Part of a small language model's weights: untied embeddings, 2300 steps.
Each number is 128 + 24 x the weight over its row's rms, rounded and kept within 0 to 255. Layers, rows and columns count from 0. Numbers have three digits each. The size before them is the row's rms in percent of the matrix's.

# k: layer 9 attention key, 64x64, rms 0.189, rows 24-63, columns 0-63
# q: layer 9 attention query, 64x64, rms 0.18, rows 25-63, columns 0-63
# v: layer 9 attention value, 64x64, rms 0.27, rows 0-60, columns 0-63
# o: layer 9 attention output (transposed), 64x64, rms 0.45, rows 0-59, columns 0-63
k24 088:140128156140122167181142100152118137160132104096125150099155094145146135111095126100087172120102157120122140092106075105139150107152154150141140148171138150130149127086138115123101147108105129
q25 101:141148120075141149140113116120097105131124154077119064119115113148172131118129155121111104122159121138153129117123156128149132182136121121142128165080101087135086127150155161130135106102152114
k25 099:131149133105160153154098131162129124120112120087145108076155167128175136184110144172124107141135107157154105120129164128179090150113128128150123162112125121097127127113176131134140121102117117
q26 090:134110052105121123140111135112074118133099138076135090137127124124134115135144118107125104104169106185155143170149146148146127136150136163125135102151100138138155132085125118149111118115096105
k26 089:110122101108155140148162160111076111125070165110131128162119149136156112100163133108132111072147134130117060130131144132103155120179140152110139121131115146133127143095130118136137119087139109
q27 099:144104121116142121121177185090141142111122150101078131121087127175115150141121082121117153151162165070153110117141137094124093134098130121153146125139146131145113140140135136123091144108156136
k27 114:119181091118157120080149167107159129101123126155124127163124133124092138139131107143130141128117152113140117125123128103139126180108100135069139102074148102108086096145124103112128109155146156
q28 093:144155085165100138123146101167128110171122114110151121141139129074153099123109112095111137123109121109121127145119109134137150072144117144106130099128170152182142118126126142088083133143079132
k28 087:156133136136088102167132108130127128156157150083108125123169101099138143119104139101116078135118143112149158146123092102143159087113100117124106122140141123165142163159076135086142164147117125
q29 093:147144169145080131074100131130107124107148148133185147119131121089145122116118161090126113117133134165093113158143112155113170100143139142118113140136102119122146109182122142135150167139104089
k29 102:117127136178135116144139149164104129144139147126155136142114156129149164097146151127147135105140094082121139104124124147133110120152115133123112179181150128157129167097126144088121151146079068
q30 083:130114132171111115150071105154120124132178124099143142105132157090127149132136156169126168140099142081120124102135091150153155121126134146114091144108133132105165108162105155144137127124092170
k30 091:104151086198147153129122107136106150162177117132142104150126135096108103151159152148143133139151110088129093113139156135109107143145150101175124154120148105138142150164117122167112130110101145
q31 106:120174108092149138131163101107080105110092110095093130143114103125138109152153089128136127135151158108170134098131152157102129185093120154122100134110124148151125112128136106124126090082118117
k31 098:165148068108167137124144120111094150121133125063114088137129101112134145133121097138085129163137114130147129133130130149124151167115098176107148130116129147114079128098143116161150101163129147
q32 088:147153082132117121111112145160131131172107109150122185112133126159139130131085134111142151131111142109121123166158108110157151100179139159137149129091157125146133096157173116147104156137084123
k32 096:102131136133104135098107142152133149150137134171103108127147174117141138120110079154106117152150122133118134107182137139135162108103084107088119115163120144152139188144142095102142131133112078
q33 072:097117151129098075146109140114156092107148109165147129153153143133080111093122132172177172132103144095097117146132122139095124126063147149121119134154114114121129113132110126096100119125127111
k33 084:138132095136079130151108126084127115098163131141134102124098083109073148119110134103089145121096083106105111165093089112121098105117137127145157126132133107169114131114086140115112100138115119
q34 107:131099150135131127141158160147151132145142132169127095119137157148073172112106168099136139168142124110133156141116125099121133083123122158079181106130144119124112122158156143171101110131145097
k34 095:125141155087134111115147142148113126116113130180142132134138147179068186110115168095144153140132202132112117125115123091096117118089149136121156134118141121135134137157130101143126136107148143
q35 105:131139130123106136145147166147126130063118145146112102146094129153080116159106151144122115148149126115148115111130169141097124125105170101109109165145135098089121092143150159111134159076161141
k35 103:121123083199143101178158123097114109163103110119127097129123172133123156124099152121123122102137122126121114110100143165108096149113136169107127154126117116137063137106124133154166135137127114
q36 087:104120149165108141098084140125173100125140132149135160148157151151131127127160154135149114165129153162094123127134121127109129115125133141109133182144107161188098175102090115155110110147141147
k36 104:123117188164112089112095160103164134126138174118121109122165162162094134073121145101168132135129126118114140123099089115143149125106146148097128125162143144104123124104114130151103143172125137
q37 079:085102148107146139081122127109134089124071134158135138123125147127178105132132142127121099081143137114166118076132135106105101152135154116140122113096115099143119140135134098127166143152186139
k37 084:123117169107104127121093118125170150141128125108127151110129114164182103168130132126068100097126133146163172109138137102166124173119121121134112164131116139126149136110151122109175090159137139
q38 116:108125139152128112125094092128108109118125137163101112130190189147113125129135162100142102122167091115099128115115131126163065139132149118142110165125079122105118163117126138154165120123133141
k38 111:185112149148123113117131100135119158130131120123112129099128143127170143109124145086108147097163118109112141134123090161158101131130186146138151179156101151118148152115104153104156147100177117
q39 098:089162117099157126131132139116119145156092093137086095150162143163169121155121134145129111092134133126128149135087143127091134122144156147113151089093101110111076146114142126122138163127165167
k39 100:138092102123105139149110125109142167153123085130129115122145122161157160130119140129092110103091140176086155130120090137150137095113143169109178126123125143121097117069100103163145121110141131
q40 089:105118166163108148128104141130188144139106147148097139075138156124107132101095129126107123127133107150116110148161127110154117138108149159072163125152123139134173114131154133138174163153151106
k40 110:134111160173124104127118173161132130171128096147123138136095133157110130099143150130160174105122173118117114128148120100164113105173106128142155139188115145139139151107147141117133162141115084
q41 104:129137144122119129094123068095130139159146112096186121122156138094139133128120161137110105099115100137120144123124136102135090120082114129147082210135134079127111130131121143125148133145117138
k41 100:137119144139117117108108115123137129113130093111171109148110091110143109122141174112122164119109088109163129120134111094141099143083123132171101157111134120144115112151177151095117203145121106
q42 084:121130129162192074170126149140125121136133080136128172119124104127136125131141127104167160114112097143128131125149146132101076161147114122144067143139114141098135123086139110096119155120130108
k42 077:141133106123103113136186128131111107147138143142181123123087158083140107128138102095139138102119124091117133130142072146077124129116144101143136118115091145101130120089073116151118143103163122
q43 088:118124158125095088129104102088092123093128159116123157152150104130078148119170128134142126133156142117123139103126081168141177142120144128115099129138074136124108151105095102156131125173146115
k43 071:153127109141156143111145128127100130127109167123135139125142088131123126111151112137149135174153146126102091124088138171105121147136178163082140146176125142149144120082114145160106087155160098
q44 081:145180110135123120091119199112157152124162113150133104161107129125112113147159097158117080130140108127084141091142125145122138128143119118105135116126153146177090114139150132130144150119120182
k44 092:185146117116141100119092151095137121145142148109104157169123100134121149108112098145156112183137111126187161073119117147140165133114115152156112136150153127159091133111148141131128147129149132
q45 096:120136109132180169125151080123091167134172108140133095127146137140112164139173154118136132121144141090158162099099096147109146125123141137140112141096104125084126113142136127161127142096125178
k45 100:112118089127171160091145107136113161111159094145112124154111096123108161153123137156125126160140098119127115121109130171073135128102135167141128113140129155095089147125111099143163110073148148
q46 089:134134074168134145125097131131110144141133108075115097109159118124144118120115099179122118147173071119150143107139094169138114138105113142109078148141153117144148126102133116139092121113109164
k46 089:143152139156145147150122121108087136145170159093127124143132140135151102157116107118109107136159153089147055106141115127103163116120149161152085153140141139148087145110133124153110128110163168
q47 097:119155118140102104131131148144105090133147139107172090104111158114131116135098155086144133128102075163139149146138182110091107139113126119144158115145148112120163135168122147102111089088119102
k47 113:153155139109128080105108096126100111114128147105138121136092105134168141074104170106110115093122103148133140140130137167126100119115097092169147126140099096113130164140123141100140114138171083
q48 080:145109155138136187151112125158111145133115110132127124134141133153140124125109142094125114156127153147107158142093169091124133148133085176162145135165126152143132142159150167140148066105133084
k48 085:114160166119172134094096105159107154118094121139130163111116187126146174126150120123150111110174097127096131133115106127130101091141094117097110153148122146109156160125141120136122081133122157
q49 076:133132115092177101154149101156125123124141158161144132126096114125095100158139103116119100127123152080121112155093114109142160138141093122179124110104139143177108103132098135102102092119087143
k49 093:114118078086121128167116101128141096121115118129120114107211100125112129147136098141084153151129121139160135151126156080138144159104133140135125114147127094134140084177107154110117125125113131
q50 097:148116108124132139072126112166105162126121144151152162139143125113125175127110144119109131100125156101114125134145075099182151084138127142132117158147139123104143145154145125189142143177115127
k50 085:084132185130191177095140103153142163128106157157106161140142137124113113155132119115143135135175134136125131097143153092102159105120131133092094137115125151141164141165156129132139109114132122
q51 079:117175148123122096139111130094172116106134126116122175145143128138146136134097081180144127126087149165126118114161133129096142130108150102154136103109171115137113159175116076105135108109115126
k51 087:138116108105107123113090136060134147082155134144102112145116080143091085116126126146129112138128113179098121169159143112131131104130109107174163106117112119136112133141154137141094091150113125
q52 095:148117200152148122107100101134169128086110150145138139166148135138140138102113140128135135139114145155067095144149125138113124134116139133138153139127101129117107142174187150095128079104137118
k52 090:144109129158141146176148148144117149102123149151117142125116156160106147130087150116147121162191128101120104169122044098130117120121125136144151144140102152108153135093143144125116120151101145
q53 123:144139154158137128065137159148134157108168151109128123095140107119175150135077101146129130141130072145111106122142125137101111111094115099180094137138157104111107153138130112112094135128149141
k53 108:143151143140128130121122107141133151104158173127131124125107144153167101127072086145104116137128131076094120146148129152116144126070124142147093122120141107134076084134123154089104125146169146
q54 095:172144143110130123176178129085140146070106141143109139142137112155064109150115085135094107152142115115142116108115155103132140119143143076137143101142174103124093118118127123115128115126133128
k54 100:156114078108128099141170139113126104110065094142110138139167093158120121105127100125112146148156189153154131119131134119121116187125142148120136120128120117143136104134183121110104139158124148
q55 108:123185111100164139160170116113083101108140129117121126126098068113117161123145131124155126129160136121158127141131128159102130133106101120122145125111146112091141112179141120132129122099095061
k55 107:119131083089164160138171111104105094091166150109118083122117126111099163138132121147135136125103131156115120129138127151108088136107128142120133143063137161152088114129099142151095112096108133
q56 082:161083157159169109119116155177171141104103135185102117111132137118153142095110110147146150164122114122089117126144123142158100144149137151129148097135130135124124133125167156082151153109145155
k56 081:134089122111109134163116158142138103109127103157096149099090132104125117170108111123117122141166102101151128150183092114171125134127120120151124132122149127140201104112121140098150092117149161
q57 083:051141122116127175169129101126098154119178120164129108131099123161141132151102143095149137140113115127121084142142141100106121138108084152120163095121160116135097153150119139129140095126106131
k57 092:114144142111128153160096085161148146166128083167149115092123135155151116079057144163141121139111150160102134147134172144144161097112128117148155133147094149116130129138129132110116138134114122
q58 104:096119114099119103122083129110160147176142108149128111154122168110154109137108138144140149088133139090080084144120116092147079127091133123164118162120110103111107132118146145120171144161131130
k58 107:148146148154107153139129142146191158155143121137181128146105159108123153151110115104125152115092128089125163132098100111152147114135144134133148132092105147154093115131102159104102191114118125
q59 093:149134110131145129104121131151131153152122136126118130152116138106140172147101140120119116106147133093128141118126155102124068088098141147172115166109125121088110141168181173105181165110132145
k59 108:131124106130133115092126125110141127121142132151134095143087161087138164154133129126129097096103115100113132130135103133130112129092128153113119141041118148146091128175098171129164168124154129
q60 100:091130115128114120149125146163119093155157143184143113102103166137064142110118165099140115150143123114156151132124126105110141136145117185092159137110134120141134110140092127176113130147134088
k60 104:103142143120123104120106153180137112150147136150157083123167154170092151087143126105153182124109158149131126119123181108109081135091128138113138145161143128133136117150106112143103136126101098
q61 096:124134154138059142182159113113123152132128139112164134141094125165109074108071121110150110134159132132136127099127134163119139158102121129126125164144140107131115145112101130094122180128156112
k61 083:153150186121107134171128133129131109123158096102140116141109143114186164129112129108175114104125112137121120112139140115129090100122114131084110144178137139159080139139131131105130165166119087
q62 108:130108100149116133101131148160133076137141120162150104148139168164111123083152143144158133093135129132116121141140150135104068119116127170076153135171111127115127139077112136148111103103139151
k62 096:132123130123104115181124129109112092115136169119101090091091103139136115093102138066160131099113086149154100135090089116094145131110163110139123126111153127097124133130106140143170136131151138
q63 081:143163145139162161116139125106138117142168131094164160119121101121181149110140088119124103080116157147115109124142125130091144126130082146149145086126164157146126166157106098131133104143124087
k63 077:134147142087168147113122151132142144094169174105126137147131094168119114111155098143194123119127136137122143126125121082101127141145114080159114121108145141110117130151133142137068120156098156
v0 100:106147138133130107105118093129121169131103088134118150132142117112150118131115126110125087184113119134148119181117171150112090122099174129158127136127073092184146116137129126144127133158139167
o0 104:125134121084113159151156143141156150137157126128141114097113104165166120117123139154135146161125143132113091129149153137152142113164171125095173142105140108136127146147158127163082186126104084
v1 098:144094171144130066105150177142103147111150140121139129183125102126096121125147136113107134095137132101166147152102109153106132093090144101124120118128114132115143131157156080160121160106105134
o1 090:124168105178134137139112117121096178158137131126075098098120161163181148128111095115118136107161112100162103154133151104138101090127104136126146124147123141156130133139149121122119119146082156
v2 115:109157089136114103140116115138089177172135115126096130167123174117123139122144097130138163094057148144107149112151161108101116152127096130141109102126134121114147112145109170127121156161131139
o2 108:145100159123125122124165121078119137162127107111115143146152091170144150093111129120166114133130147131156202120154101138175160155107130105122153119133107141140170147117138141123101120138176126
v3 111:153137169133095115074138114098143113131092138125170107126080168135122152130118117079114122112191104162144106130150154110156128138111132142150110101153134105132138119119142126100114077102152133
o3 112:101159085140129142144128152071127126128135112123133170121141132125111123149138143103136134073109115119120084132136126124107210111120150155163090121126138100102165144107118124117096154096104153
v4 104:099116108118137130172144105119130142057135155111121136107140139166117083128143121140107135158092152122120109137083119135140122112113109111188145100113142113097147144104152093085156095119112101
o4 113:091124091165122061102114148156155092127122155121146101120103165123086134096124152108158110157120127098127130145145094122147102118112097122106089158088122112119133123154120116128163151167126116
v5 115:149169097129116115125106107119144133159136144105133109083118112090116124146144155088137161114130128165113124136142155158103124159064143060098130143132133142161167134140164114152106120146111144
o5 113:143115146132087153172105101129166187120127121129144100112187129161145153091088137121113162139146123107128120172136126131089156146133132120136147124104141117134126100112151134112120121113150197
v6 108:134183147161169163121172075166156118158180129145107129122123106098147158140153118113105162139135125123127123130129165135142163133119124108115117149164131148136155161158127151140171110142110119
o6 105:148099138077134168172158089086153124114103135137124085110122147171115102105103124099124125120146111148129099150101162163145120132137091119126127126143139158104092128126147154091154142081136120
v7 087:094141144101097176174130143139137160119100131096104125107115106099123119161144125103146113126077100127138114115138123088111140174174112106147108128082162124125145132084141142116148172132129104
o7 090:099099157095123111132126157129143114124091160157126160131118121128099113174107094120173135159122145132160153089134101106115131175169107117075155112116127121137145104111148118112129163117166164
v8 094:161137143155113146133121117156147181136083136098158117083102087152121112114122110104110082118127109134151129143110194098141139123110110154155103147134144165127167112116117136116101147111087127
o8 096:114105130139120142104132163127160147134103139140115128095128135161078146140165143123156144137149116145127148115134166123126116178129146168117139132103121097077159167124124147133128151063126191
v9 105:141140164113106103143104064128102143143119149105147166126091113113120157141140123114080143124128132143114085130127128136138077132119163122159132144140137155121125165068170106130103079115113124
o9 105:116073104182125136131114137148139145127131135145125132135079141137081147079115149101117122146115109092124066164141088162139155114148138166154162138127162133114148143106145122127124140105101137
v10 107:096159118132170088142140093111156095158101089114101130155141102113144158120122126159102122128150091091117153127103103129141123124141184102118118128133147173145139121110073134149108104149101148
o10 108:158129184136132158129131141153127107100094132133091143120121113141135121114118141145114164145122097181116106185134137119153132085163169120163147121141133129117116088146152170120162119098118087
v11 105:085142099089142092138148126146117117144172125109145128171096132121086148169140122152129129085160141145123162077129123114085084110115120152129152090141160121112127119143130098153129117151140161
o11 103:168138149143134115166099110105094163129126124134078132146127087151147150128098117124120103145100131123084151158132104139155127085082101152173123116159099123179141141115108143089145123141145128
v12 104:093164104108062144095102155132093125142093105139121101094124141157136102154074131167159105112119120116165143107133117084122112121099166116103121103112128160140094122125148119120111138132116140
o12 107:086138171141109135102105149146093144132171107160161152120136100114117112180128120167135150157117118125082154154138105096136121134098151083127138116146155070144134128146112125119108095127149153
v13 097:139091157146088132142166110115150160125157136135132164153152113170116113136130157102117108157158158160120112144120098183154117139110162131140116150132119148191160119135123104098135106103157107
o13 097:154151089084130131109167131149134162117156129122154117097092158115128120110106113110096141143111169107159080134163132125132165115145114142147131137091180160093111138143136135094137129127077116
v14 084:137127123116070144135075091093135169138139096097101126094101141145094099083099116158120140091129107157143089121137148112116094143125139162146142143124129086125153138091138131092131128124147130
o14 082:127095162113136110118152142152114162124158123161131142122162105096074172111147177100153135141103133099171103112147111154137156149145155156108107133118129118095162140150120113167149147125157152
v15 077:091153140127133117122139162130100170100149129134140167139109112114198140141130147133112088155127096159105106149147119099161125153135118161099148139163143136138148113141075089125092097125105133
o15 084:092121142149095124110103145096132091125128120125123134138078148127190124133113105141104107146100147098114157112156140137154140126125173145145148122064139149089114145167114154135143148081101127
v16 109:160146161109084184106141129123109131102094127071093145080112099138117110147138121107170150141151098113125100108141131145092121122165110159131152130133124105151140121131141132091159141093158141
o16 113:118124141079140126149143103152118142153120131181206171117123132128070142161118124106120105093117158091114135104114130067114134103157127152114116116115122129117106141117108127116133163130143139
v17 119:123061088113139125118128120152073147147116139127107097157156145190126129136143126133131139139105131138105145156155118093127120122136116160147159167120164181097116110115110146126141139149099090
o17 126:132067118149160120049116120146130111154152137126109119143106143158133156113161102137132147147146121111118156114138109107133101162092111097150082125150135155116146166143096148137129121158141091
v18 104:137118117135114128174098110163113124117149183139135208147115134133124095147119109141121142096074181123111146125112138183154143156117137093152122124099106124122109117114126126131108146149151137
o18 097:127136103156085118110161097152132117111129161097144152179125100140111104114106149114111099141141146145145153146153102167174130145134092124096177137103133101153143119118128111129113085178115152
v19 104:087105115093151115170153137138093121143145170131109174112180108184124094116140141124097122094147155134137124115175132153144105093150113121141143100128108148133121142126132114137132091127152175
o19 110:122161127143156097112132134169144129148107118122145132151099105098139098120116120141070120120090120095113127140170119139155089104131066137173138173127108127152137178138138152085146121125129123
v20 101:204145132112137148132117142148141111069160099143154143153138107110102131140177101123131143124118168143146139157066143169094112126102153122108141113120121158143116099138118120134147151122102135
o20 093:184132088125142138178093097163108134131124119145125103083162143146114131116115141133114123155175134133126122138085166124159134123100137154079135143118148149139138100121104123123088102171093117
v21 087:126150148122118083129131176105137087133125136152125148077087130130123170164162154148174129125127129125181142136110107111121134169147137138124129100131169097089128142106160112121100127106131170
o21 091:101152113167092102169136123118110096150129131132094133108113111119137132192130116121110140132108102123149152149087097140108143116122131137135096132134161128178152072152116127134127160074109165
v22 094:099154082141143105100161110131133140132111136138113089181131132107105124119127137150098102092147112099110146093142130090092138105138140146114117078129166082124091105101119141139180146141111128
o22 087:174161170141188123132130138120132115126128145116089160110134111115131142144137148109161084132160125133106135106133105123109147119109122084130091093172106092159109148132184143122138131124150088
v23 114:124130157174088136111114128137101128132107100152081106136097104152102137112141120143132119150108098132123166133147140117125150147140155169157157147099072180164150157130180124113137118139102127
o23 117:109074136114143159141168139128067172112126117115142150086096141148117136170162129156105157141133104118149113102116107128181110155136148100121111182129142156105106133123123118127121158143121122
v24 090:134162113134116124128152150089129163145124183129110118110144065106114065106120133148112105123133149109138148109085139130090124138113142149091112140135132159112173101168117158121097123097118145
o24 096:145127188157134128110124120142174178188127150096125123082159117108163127138132141098131129143129165135124159146112155115152130129116134145124164147122125140113104123157140141109152115128107201
v25 100:127191148119139107127158125142141140094105135135111155135127117176129145114151146152126136156141096141137079150075113142088156097176118117155140120120150071156148136105110119137166125143116114
o25 097:146166126115134106135172110133133087116081134185172101123106173118135130132128153116138097139138139095118120151122131140145125095165126141100100138111111141123149085131141161157145191120129094
v26 110:096141120055098139118146147105111141117157122134167122127118129145162131101130116120094113076137123127131067078128121124138143110135109127139153129146135170158121190137129096132131106142132089
o26 108:124116145141132116115098152098104140119126110211150130139142187097141103125127137128125094121079111105077107101137132152148109137116096149162153131165132116101150119129150111126159105109145148
v27 099:127136123144155150156128138145141147183189144104119138145102113155149142143150135132127164134166121154130084088104136103176136135125128117126137168117190131138133136158110153125169168136130148
o27 105:140119152100147107133177126123116116094144166179116107131120111141145162111144095075120109140131121150146123134112164137117131143148121118142133085132145143146145130145082192109193118119146148
v28 089:116174158156103134103176135123129081141144118120144119104129086148119142163115123128156103105185138116179105114096104143162092107103166121115126118156159118137146125139142091123148117146121158
o28 092:116187127107141158161119130157101133112156138181124099099133110142111109187105108134105123106100159143133118172123165117141143101140094106170121120126148094139126109142124139124176124100115152
v29 107:103134097132105118140128148153148144112139166127154146144123126175114069166074093125069130124141090150138121136123156120118112129122145139113153158132150156143084119082089144139124123162119144
o29 098:133116140113146135068121136154137148110154147136120123135130097103154133160106150144107102159132081152096141142148135147129146116133111152128141119094138076071167158122134146150134096194138142
v30 104:130145139175131139131125134084128140161107121164121103137100089148121138135142143139129089090127110117092159098116141117141156115123171184137140141109166111151141079108160128133137063124141117
o30 104:125110140143165150181137143123113142123121133111136186099112099141133132170158171114161130154119141123121099097156130149141129148140118112182074139131156109101110103124127163125134126100079154
v31 097:094108133126130122095089104150156116165120107102128155083156112154139160137152120154117118141124173155118086112122140138192127137154100117155141114126127119142122165129107114103115078107125180
o31 096:128122128118074094095125125155147136098139123161135112142092096113091159100117146163108109073096134127140127127130170169144107117170151117138130144105146127153141131120105142090137162086100102
v32 097:122125107148153097121119085157115146091118119168171120123124151126132106175144160098147094128161143128112121117118130097152145163115089141130145110161152056139126111143119106146147101169108110
o32 096:164169081120095115129069101072160122078149141085137107132138124152150133134162128108147099134131136102121133145111112127120140151137113113147114087106104099118143137141157147165131138105106093
v33 116:128128093119132127159113153086134120102143081111124145148159115161135094155098138088143192153142076108108185144114096157127135145139126161089160148153111148128123137131131097130125129129126119
o33 117:134115130100126153136094102143109120118111120115182132108121115141163152137098102109092156151133072129164145115113120089096116092118133164156122154123141121093118123163130117135158097187111093
v34 094:117152107145110127102074113161151108152146104129154163110119157132145176141138127150121166169132153156069120121120117137152132152164088125128123151157116114106100188112146143136104130135105121
o34 091:122093114127078143104131098091120119074105107146144103154094116119111163094112122133114099096137120140142162140094123204074116150105158138133132121122137130137134120094122101135147129112139104
v35 089:122159089142128151158177090126166145137168179118171127123123118124135155116085132123078117112151124149102109117141103146123164121155105177136151126149180121138113144123105104110157132143125121
o35 092:180131137120139140129147115124144107117131155131135091129114163105113124117079154081101078129107136156111148095152131168101151143114114168156105125138128104088117142123132134105195143103157123
v36 102:101128112098163121152135145109161163131131109124126130163171114160141173112135154117100115144066124152124110184101162121141167068141162151133129120134135124129095125118132163143152136144132140
o36 108:137120156130125128119153165158160065144103113122116099111095122119180145134124128153130137187137118140121118066148167159135110110129116137117104166170156120151162133143134156133103139127135101
v37 104:122080152110155117131139125089149100138138131155110127071114101143135119118145141137167094199130132102144116102163131125148090131180123127085141113134161117133139115125137132103116167163155134
o37 105:111159126121140083158144138144135111140177131131098147152108126124106096126176119148081135173070150117155157113089129090082131109132102114128140134096102143140113112118144130141155121085115136
v38 092:117083135131163141154154105101182116142155081102175144096123160125113123119123090121140142156153153153102131134117137138156084125146092152157121146146142124114168131115147125094074122120122137
o38 098:138109098104107109127115161123116122128126133117116117145111093120082128067124124135128134129068142150159146147127145150102126104100133193150108135070094139106149129077124110132167143119134125
v39 091:104152111104140134161125134123112153159142156127144160094102121162163115151126136125074155119129088078141122109128101122105176105147114119166159126099129188163112169136120103132129125113130136
o39 095:127100129149128102113154118114128124151117132154161119123088164124144113106113136096108123155129043121080113139130103139119068136142125172143163128159135098109132109141117153089153115117156135
v40 102:141102131147089155104138159179128139149154102104121134148120121146109123127125151121102161137203134138109114120107121111131145111148128118115141152187104131157150171156155160141166171147124124
o40 101:153119140090150155124166104109089184079128131149139116105132138099154160154121091113113114084123134123146090145089178130109092118123100113132136100139117129123162165133123137132157123153157124
v41 094:132092134131118126109173125177157183101120141106107133104129114102122121155155128146119140135101150110092138088121175163078167144101122095128132126150155136155131149173134145120168122106129135
o41 095:160124148115074097119155112118160191128114122134125124086141163136118158121085149123139093125132144126098142133118133094131092108150087103096118091145154147133084153119156158095124146131116116
v42 087:107203130137112163144082120126168153111119118138126112125136102146156125138101094145103119160088129100124160124062112125145178136131135120160106106108133144148152135159122113130157115151112128
o42 084:105127153103083132155116127122136115091098137143156117105108135143120115151094165115167144168133140182118138126123138135171111168121165109105143178152136067098130103137113145114144142156116116
v43 119:149086162165146139158117135106083177121116112179116122114131160146142126131117111099082157128093122079132177153138125127141156102133107125126123060111141150136139146137157129131135127118137147
o43 114:095148103174149108172138133097109111156143093071149122111085166125122119111107143088158156130111110137169132120131121105122066146129108104113148151137132129108154153114140140113089119141135106
v44 092:128134154157143125103122184101149116119164157157128135139172132161125101127183096116121142126139140157142101154125132131158136139156117103121076171114175088097132106130130150133145137116090106
o44 092:113174104106156104100112120127143099151108134176091116108134122105167129129139087120128117107164159112197135140126159146112146151151110108110078126114129154139127112120134143144153124175098151
v45 092:127151103126131149137106145101144164120163129145135101073142137128143109118125099139118151063099132173119137154165154132133162157129135132122113140118177074079140090129155111116137146145106130
o45 096:107129142131096123150094123118136110148107128139122132123180094124130120131107141109136127163119145119171169102172136167119131203113119129095051131138121085137148125127117133144140125132131167
v46 105:142141098119081106117123134126161170138136083089119145156149094105122133077133174112124087117131128150105128147148120145090094147151178160115125142160142102128129106070132128125131152130121126
o46 103:177112156116150150126142141172136135115118129148093159101130109112137150129092142142117120138143161093151124089149116154091166130112162144115125117123163130140132162178193112152140134089116105
v47 094:131105146123144124096148108146111143150102174101091128153142111112149145113093113134124140114097147099130153195115133155152132107085153136141113131151150082091148099111137134157133140135154188
o47 094:089124130158113169150147111165153108179157160116105117147130106172144145124085147090148154086126169165138115127155173127134135105113112114136116136144150120152137153135137126155095172133111131
v48 089:093124094107103118112106077163124135121138101141061105132157159144121128148110130155106093124118151129133160128162126142108131127112147131138124080126101131164116107140071115115132088112177141
o48 095:145149157090119129108141094127132139115156089090131137136118123113115126136118166152122144132117140139085129143186095124185132112126144091115102129147131123131114151168117126082077122131128063
v49 085:093169142172129126149196104161138144127099093108136157172141143123107130144113137139166123121142134129101161123105108124148114148119114122122105100128112125131178096157074160128140134152124163
o49 084:150168145092120151119150153110109122102082126069131124126132079167135107139086104131150126107135168151143153150134146107176140112129118129138156108098108138112137133125138181109141142127162091
v50 108:163109102156177150139124143119098143145121129142141131097158105168136104162138101079118160131114140134124153182107182144141145101130089121129134123139142115130174135123144067116119119114101106
o50 105:118124095143154143153096089136161131179117138129176105099105128138119139114122100116149135125129094127174164130154175125081093144124104120140091164085121103108147133141103115109129140127092145
v51 092:092131106109127083096170115079186142096131105119182104132150143143119104116156099094108133117129139153093096121126140155176138165116102129125142119120113144142137135121091120095103114136111142
o51 083:143152115131086095085070171128133135115132123099131109115169124143136136069129166137104105107115095124132136098136163124137161115120142154139113137088119109095157084116171143124140123138114095
v52 095:169133134090138103118095111112141108142154162098106134131120092145090147130129129181136169066117141126146118145141124141115131121119160110092160095139128128119149130152082081119157119141147168
o52 093:150143162160103122163128071177112153157138126135088127159160107125101141122084138127094143132125112108151098152132139126156158101126125130144117151174133117147146112165067156115128104128126142
v53 100:135148141118100087128142159188143146172123173124131129144089102126142147159116131104150122116116141146138120122160129090122147196171142147144144138155168128115126151082141097120114100138131143
o53 098:129082128116093118126136120108125141131110181134108144157096103123138100190081109137123107109103101117131158115125098142127176147106117121152112135133155116125182152140148151117144144075105156
v54 085:081154109138095113190126155126158151091101172079111107125160091123121143137138146100112124165143101162100114110135097141117097149120092124146080157143115108133142133129129131161143140124123131
o54 081:098155129083114120120132161151168157074059128138129106114127132116158177144112112117100118129151169135120134128159100112106162142151129135167159139103114121129094148121153139136163158139134138
v55 086:112118099143121137138115120141121118174099143135108140156101145133135146111102166141110155146157129157131168097097136118148160139099135116173143076107104111169133146158174133119162108121160180
o55 082:143130117143121121156197147110135145080145145093188156111141099128155150127129149093140146111119100151119091140123109132145143117124147092149140146130149101172144142138101139074109167143130119
v56 095:083119136115131119106137142136132115156156113135103136128185155120104168164143166113142149128092142159167116189147107101114143106147117114098101113159159084120100141122167145155136129120109138
o56 104:151133143096106138123114099120151087159154099138117078121108110102176152148086077148120155130122136109177139132130128153109119105146094113126095122151147149172143120113149114110096158119165126
v57 087:096141174121121075109123159165133130121120124126114123180121123116149159122151110109153100116085125125164111102128154132145107142093110060142090116129140110124147170127122108173142100152139118
o57 090:078153119123112119149118148090132143102102108185082128166135149179142115139102120171177124081133132123121125129139123123158146112148097081137170132139136146142133136123167124139104136106106133
v58 102:155127155150168103116131138126147152096108151097184125147117109110136103077120104105088134129120079104143126117134136118100158119147104119155161112099147142106120118169116130121172139162077138
o58 098:150136107169139103130111151105156113134108156127086130128162160180148104102104151126142108114158094106139118089092148097121109142155144146096131130159086101108124161103121168132163142162127118
v59 101:123190104150118138103129148128147129131175176117145150114113133133129055127167117075124108131097150071119112154131133136137154119109098115145123147120100135154136115090120137135089144121119133
o59 094:108122115117129119112129106126133116182153153114124113124110133148157101115119155138133104089182113108101152117130149156127115147095137140104150140066115092096124094142177112139124112138164187
v60 107:159122104167105110120039095134151092145126096162120133122145149167113114117114167105145119147138142097133144130113100148165168140140120103119109124118095112162101151108133127140109142134131093